config.toml
n_layer = 15
d_model = 128
n_head = 4
n_kv_head = 4
head_dim = 32
d_mlp = 640
vocab_size = 512
activation = "geglu"
norm = "rmsnorm"
norm_place = "peri"
norm_eps = 1e-05
positions = "rope"
rope_base = 8090.0
rope_fraction = 1.0
qk_norm = true
attn_scale = 0.177
bias = "none"
tie_embeddings = true
parallel_block = false
extras = ["capped logits"]
init = "normal"
init_std_qkv = 0.0397
init_std_o = 0.00724
init_std_up = 0.0397
init_std_down = 0.00324
optimizer = "soap_variant"
lr = 0.011
beta1 = 0.95
beta2 = 0.99
weight_decay = 0.081
lr_head = 0.0138
warmup_steps = 46
schedule = "wsd"
decay_fraction = 0.766
decay_shape = "linear"
final_lr_fraction = 0.05
batch_tokens = 65536
seq_len = 256
doc_mask = true
train_tokens = 130600000
steps = 1993
dataset = "wikipedia_en"
Each number is 128 + 32 x the weight over its row's rms, rounded and kept within 0 to 255. Layers, rows and columns count from 0. Numbers have three digits each. The size before them is the row's rms in percent of the matrix's.

# layer 8 attention value, 128x128, rms 0.199, rows 84-127, columns 0-31
098:166120170170105139170142110067127103161119140100134189132091164139119096129152173153149076172159
099:202078163156164080098134131074097097174102156114157121169147173158106078169183055152146187159096
094:065116088073164108114176103142138135146128137106119098132149143112090173133128133171186145164182
095:162149104143114144171164161105058162105126150106185061140180171148126100148095157087150114123092
099:106150120149129118170094112171175091082161096172121156094193076161151166132081149105127152068120
100:128058153103145155125161154161125111119111089062122111145148151126140107140086100182148152109153
089:149167139104093091106095124109170168101156196101065093079085117132114103111140127154139134132137
110:113214170128085155114089149206142142146117069092088079142107126124093091130128034138138135133207
086:074052134139075114150123173107093215160115137153143139083108165089178185154158149105159136053142
097:108161141129157120074191118048122108203138191188101108172090140132129183140183115178156120120116
103:120161195115106130114179109192139108138033044128168121105134131134175075105121138120167071225136
093:144135186132084092184084160115086088130093047098101104105097099097093153140164085179086118035114
093:148192143134070127163171158132131108136111120121155116131166113220160120107085097112157111086122
095:155135142086153112177152122078138177033152153103079146092152180104208105117183113119170137117157
089:136126138112108105161145181092139164106134151139093103191129082105095180112167135159098137098169
099:118142134146153113077137115111161170168071139155161141124119167191143163167153105137112169176074
091:115203110122125158086137095176160113145170149060129143126127146168119114135200137174094157122133
083:059137091128168123155112142125123157183143155135067133126109138110151098144148118054139165108108
101:101123167177148112106137114107138149079150107155136111123110165146143135142194116127143100068153
089:156143134164142164169104175170088142193155102115114136067212153154134078110119123121093104107137
085:102148074148103096111169095152129120077189155163081135137135144111111119129104128128095128101189
092:085123186107121157182092161118106128110174125127143061107140103108099175065108153119088078149134
100:088091085174141168198071142153156134192072191159105109096128064145110127119136157179124065129116
086:151137125166137089116141091141149086155149122106088163124122082175136144141054062156207123153116
101:136159176068107113129177141192064099128098147153113080111120118177008093176163138112089071176176
096:127158139174100124148096118158131131157182076072122101082125153056052127084137101155116166165115
100:147135125134139165054101064098122113121191126104152125102144101127131134116114178179137133100151
096:093120096114046161129143113125195173154189175085147084116091118147149121115133170133197142102145
095:090116091118097124119112108140180083151151126163184142048144163104146126051133168046074134167173
085:104101153067107083089102115136134126104125120115118125168163084173128067052085123124089103114153
095:154138152077201171138125108096071114116155068080123137144128130116077156130115098126143160138140
100:130112155145129149069179151146130140150069124119193133075119115119099091122163133156128095089060
086:107175136168094125113192133134131183111129081107104119063151166170153185140114135178075120132119
099:133125138074111127132146165159144143116192195132133191160151125123155112144107129181080109143149
096:136124131160175124107163076153141086109188088116154110162093132110157131127127113145101082099112
092:157177099156136114098139138096116120079128141088167148106108110141138180127119134130119108034129
097:095152122103149139138184118114122147070140101137104140146099137100168198060077143101106085125136
101:127149125094088095091084078099138085123167110075130147144094154108104159161123150143088175131150
096:123163097131166113159139077117171121103160076138126162161137121131170136145081177085077116151138
103:165122157188142103135144076186108084154169133123101120132109121138126097127129102211139145186120
087:195096098135160136093129098082151098145071096180160146167116166117152096165170120069122162167169
091:169116137085129124114137132144083070167127140107111160147176139120132117153117133122107120167111
087:091165137149104152122181090130212150139135087141126190116111110087115115139195112090107148143125
098:156133163151096087163144105157097155158128096141161090094174201170135129126149119137108114169121
# layer 8 attention output (transposed), 128x128, rms 0.166, rows 84-127, columns 0-31
096:066171125084126104084094050146096132112137105084141112125157075125131159160147151159158088118110
098:163124101092113122146133139137125155144146112098140144128092130165149129114125188084137087155157
092:117133183087090123138135165126106125116117114113109135177083156206121111148119116073101123053118
089:109119170109129118129065141156096124091105140093142134154095117123125112117153076149107128098171
102:145167066045150154097112128108150211088125131155112101070117124109135131146100152156139119149145
098:157080058078111074110161143132114128129138163147139172092057166137125115159172166091166164121128
086:109108077152086152091148121108099102175117140181109169124169119155132160145128101164176140139179
099:157112085112086144179176047136109116147067120126064115101131129127141134075102106154126125144169
087:160100182176139153122093115076152117126094135087093171142098140123109093119146104098114142095137
093:102083142125137149118140130145123139168118088121128125121186144107131094161060099118111153146115
103:161123148129181144165167163129113040101136192138136094142159166101106038136133137108132119141104
091:129144170100164071082133136119154083163159122149097136185139144191157152107140158132152157160155
096:135148117122154182127078130051152150125161094106162124139112140085088161123192108120137138117082
092:210098091147094047155111122119154078135124056106131110143109113093173169149126124168134134114125
091:163126123173167175098138105138127103123176110125170080066122122143177103109163119150130144084131
101:093158175123137166179059140179137140163099078102120113134121160104102151063102193114100134105167
092:136126171140135138175106222154079130117138148117097148149132116149067155097143163056167101060101
090:203197172106115159159111152156114157149178145145177139159146128103124145082141154179101090189111
097:161118112148104148133046182210136055118099143101048094134123120096131109191130156127115072121073
087:114111141126099098105185124099129117090148149125146126147113136077119172180098105125149144159130
090:179161151143108170109117106182119161160183143149115133154110131152121118125062153150167105100092
093:130124114097165139115108106183165148131173106162167157138098085161115138127113087164122165142112
100:113156131120131145106137162096126143090225152081187158164149185097173146151131120147195114180144
087:152128120148153130076137148166066184119091140126178178109065106164064104179151154121085150075138
103:090188116119135141127104143096118208116084098144194126134150156091182055105125157144158135122115
094:192138122085127173148118121182028127148199132085149190128173082164093121107124135116146117141144
099:070068189139129190166141218144128133140128143102093085121112146142152128146182112097134150132124
094:121141200163186104188139082070121117089124157097149177169206150153165128091112108086145101155150
095:111147096168142180190172115142081084166139139136155119092138120131125093123153084124135158098084
086:100132141131144143146134110152117121141116126146173136107128140128119070162118119094129118129132
096:145064123126051109192117106133152160187100166123110173125041128058132081161136151095097115155117
099:107143143130117146142152151117155121142124112138035110144078154124096118089119086130179180170165
085:170088193135142097159139124131142144182141081166113119149133159100115105117178150069173091142154
094:092159089131183094135108124121115135081093095129150103153103171174090131073124114098169121159146
095:093140105138102135103101140125177110084126071128127133060128121139144168132175150106107087110096
091:109108163127118109102114148165160132102095166106066176060162106105137138161119129130184205087178
093:159076097177132110126098111121098130174089143156135080062166142179131101184153125175136113177158
099:143086143157160147153117133120119165144128115137134105052105138172100113099120134125083106033112
099:120104145114069185082134126182147126114112154126106039094128075134079169100154127125144103104175
101:171088096091043115090119122107133156076154079151152161091115101125136108123151114086120127103146
090:120155162124098127100158090142150131148155136071088112102069108117160156074109164123031093078088
091:154057154111114115164117139125135095142121164140152095129115133190112140152164131111117203141114
085:217135126170122176175093144065083064117140094110135055103083132104078120055112153124107122125177
098:100102120097097133159115129131100120099076112115124132119136122088119151133117129060072150096101
# layer 8 attention query, 128x128, rms 0.223, rows 96-127, columns 0-31
112:100109123153113158128097121103132135097143140097162194141135174149148068100080126110123174098119
080:105124158117109082116149152124168154136192133077124115099068171126165102092108153086118098154085
099:145132125047093102102110112134193047145100202118136147110145101107137099118136184147113156128085
090:142089090118166168113106168156143157062091101117149137090132139094165143126137107099107151116101
090:096182131187143092083062115078151125163200164170146105139180169152165122095138127124144169132108
093:115135098085129128153169126146130105094100053136094145143137162116175103124092142201128102104124
105:150064139178178161104162132154091179157122130112146138179168108157115150191154191111141170094099
081:163076100107110139140121146122123134104134121111134074133162082115140148068098123120089138183111
095:064156156195120124176139088113135113144134051148143080135148131077149138146099148195124089165124
106:163133163160096100123136112103159157143076060164189175153144096113125086108149117165159104087121
114:116133118109123074167034155122110177112170159129095196085120101143114136134130189160183064136168
122:122077188082162107150111132115065147162177086143228082140202177160099097152149120124115146079138
106:085133131151100141194163142148088117086119135136084083085092091183143093182023128147100105075139
115:197135084106135135065133148098102085040147132149123111173144149111113160170147139176145068154151
120:110167094073118132140132209119150107133167175180142140111090116100076086151115105145165081159173
106:101132118158124110122143149081138175136201191121120071094146121173083172125149172109110157155119
092:170141109161144174162100129128123104132082120143153120076149151040196119185164103104117102101121
092:111136188154210140143089088136100139166126184082113115127095146116154107166144138146138146118171
080:110225186176133141133077130110141132124175142154095168083144133154154181135152163146136143151107
083:136073014085141097170111113108082110131159109063078133133150136135147125104156135128095108151138
095:113102132142146133176157061141126137149146124105125192156130129134123102151142129188210124051122
087:143095118107094132129138097083118056106098107152145167156133169085083140113120129166126096125095
096:130073144133141144132117114068140121105139120073189108141141182137122108134121131090140096114103
093:120155106174089095128149135104095136086111124175112125179139168123161161114104162132146101124091
105:106101118145158138168133158139168155049110123115077148105069131166059146090108105131113100156179
110:141124114183134133127115174168150108173107142156102138199098201119186049088098121149062126147157
104:127118116110164122088141145158140061081174169079133169140109144114088113153136160112074075130157
100:114123137112170094130146131131162171146137205114148153158111169023154083106116110135158150103095
114:116130096166104113152147161134123117169152165072089146141154117186094121150108088151092141076104
120:070129156175119103113057140106098139139133110105144133099121154121182165068099140152121177096117
117:074167177124122186151158203135146104100175092069100204142154102114123127167083113140179134110105
109:181117142091183146140162107133119158113128146174167161128124168185084060199134087138114188108121
# layer 8 attention key, 128x128, rms 0.223, rows 96-127, columns 0-31
108:128147157130124102127156114135110119144140079098212152114159120162113138076102110119110137096104
103:164088099094113108163112171129103159156136142099100172154159172101169136155161125127138140136177
094:116187144106105126114109121134132206078141092142151133108127167195091226100153113128119102094180
088:129119142110131149091126120108144135103107201164153146119176101147153064131150120112196155118160
103:161063129102097102118135104089124176084114096079112156086212070209070136101166099115117117092101
093:134192094131076066068131126133110148123195064150185113150098129157139150124111086098156088144141
097:152117180124097131069089116149175142143118177171101168169158111124081147103167090125085133174133
092:106147124115179110100100109129127096140103126173192097127149164110174115105147107088148157156170
111:120128113051079102130080065105108114129107120107082134134131173116108045115149105127109094151123
115:134066148164119098130126129173120116137136202183083109110214105122089082188112166147124079137110
100:126144123092129137093156138154098110148121089161160170130092202084143117064167123167092119139121
106:175166100145118106114087115113103152105073156142158159155133190085136054125100091159171124139118
099:172139144126122170109159139180176181081159113119178130136127104136137142075166136117154080137107
118:128185129071144112156109075104112139153083111196110148097096120092186119097138154162153122125136
106:139128106126142155097137113128132100140101135143094115083196128097146164151143212167108056156135
109:115090172124107127101178139141159163156103107160103114096137143131145152121136056107166203135097
105:109059135134077180132171127109167146113190096169142124090204107103108149098156116127087184120129
086:159103109153117094133118166123084109129087132156099150076159103128092172082102131092110073092085
091:091114110116153112156180103108089114087147127097111126130175128154151064133129181164170098065139
094:131125072131156169078122169144149174155138143139140169141123107140117149078149119142177192110137
087:096110163116177123162098081169172127121146090056137173151122160156168132104132093122087105146151
093:155157117136175106135143143151101135134163180076120104114141157107109123121051146181060138169165
101:125143183144122131163172115098160131129158112094145167097077139117103145138108133103091154165095
116:109094183149118113117118117129042130119154102142155153135096160129124099076147093127092061150088
096:068131164143110145145123120087071123171087107105131095094096116172086085137107106099081130089152
105:131113159086092168135155109093135109127158123044096111117075070113178111088123143122065117083103
104:120152159131158116158083164120096101147132187092096167120137107120046106082135130135107169119097
100:144136131148120086166133134090113155077190046082119136141163074161097141168081143106094101093119
092:162127167080123143117124134115140112168091170082159125079142143145140172118217089181131107203103
099:161094059058100151112125166141137191118137122174149106107143111160082130104140099145118147152159
096:175131186090130080132142146065096117139108079115140150098105099207102104145174136101052141062117
107:126133101156119136149095124082094143139142145104143135173151128165197164066122116135130236179122
# layer 8 MLP gate, 640x128, rms 0.218, rows 0-13, columns 0-31
099:192123106147098159087088153048149109136148079149117089062140139144090124178177136111111144153137
106:127137167108104087143104140091151103128139122108114078076114136098121092107094098105171129153122
105:134155082116123148148195191109107131090151168152132086103137117120157123090122104069063163044094
094:130159162083138136131137108132117116081126141100117144149099170124164159140154119088120089136147
089:162088129133119161131133110189129101131110120123128128121137072164070123096106177156082077119098
103:139159156170141109162159142168087100087164121068172090087132125146159143127141120207098152133114
100:082133126126135090133148182175127108167106093066163172065170158067106110113083130157112108178137
094:092164149176144195099116085124187096118117085153128194149119105137104115099138176169086100151117
102:053090143111134124170119042080093144137126100130116113126119147134128125118098106102129164094146
107:081148176116119157137110129119116129043166110071146147106216110155101074129113151160109107089160
098:102127137169144096117178077165112220116176151105145127129196194131143112171116192079178110126154
101:112154121184142113193140161118134135142109129128158153129108109138138159104024162098106178061128
100:139137112159085114066124089110169115163083177108117135129160073110123117108055143124109115144130
103:113128127090133166118178171110095094132155167065106139074134176100165173124117119134144187079107
# layer 8 MLP up, 640x128, rms 0.217, rows 0-12, columns 0-31
101:123093128102120164127140085105095157096122099184084179148162122091169186123161124083164125054114
092:130101123128123154159162155125097170188130111096094065119082099110128149169144154146147149109154
097:140067103129145065130145156101077103154104060136043101090071081109128101163110098174081171096125
089:073165126118139206137092100089074110135223077100119115097094146155117190105144123145125106180150
097:088149085100159171143169066098124059079107131091137135065138139154158127137103118138130164094092
098:111135091167134205123150141100141115157077120101061130125146096129103130114106171107100102059066
101:119107126115129139161158112022133113103152084085145165171144109139140086133094153121114124129132
094:104154156102151088188103121061180140059064144102090124151115128110113113122148122081146152124125
105:182078114086116130129170126117130056143150142148125093148155143135138154134179113117126125122134
103:152109116142088111113161127124112113181085157187137124153123135091140166113171111110104137136141
098:118146104126171128153131093141107131071115189089165102113102082144183041175145148104130066109154
100:127095079210085083113092148123097094124163134083106119062180151169162103151117185131146146150131
099:192117184167215110124105129170087104074097105083093078123133128112108148160101119182117127103028
# layer 8 MLP down (transposed), 640x128, rms 0.175, rows 0-12, columns 0-31
104:128133153058103138132130199166169136182112106101126146136084094147178100126110124186113113134091
095:136143132141166113183156152167108103077180124192100207088148202152134081109127139131185171119077
097:152130137083112176181125169103147148117068165114134114122178167115179144093098122145129109137124
091:123110178131160119183106169125135122110142108170086110148156126143107116127145125084127156127155
092:111109152184160114141142166164149193162101103139147145154133092085133105141126128085188136157141
100:168106153145071112167096176199100136179094155165118116129172170179066116141141127132170093195143
106:116065152125107156112120117132082150096146116181214092154117132060106135064207188155116064107135
097:126145129184112144138107132113062099113144163068142165141172108147133076144136150169150183134178
103:108127107219124202109080087086125120078084103122141103106128155125107047083191119129153105110159
101:076100069161163088099124117121110114116137129127157164097104097117137166096124130132120140114141
098:193147146107093165100050129113088190153116110122129096110109073075076146121100153106107167116147
101:133119089095175090111173090108168077116182105176095051100095134040091080119053082092087090081173
098:179104062123081149131150104071191114113124168120117136115088133096169102085112093128127067086148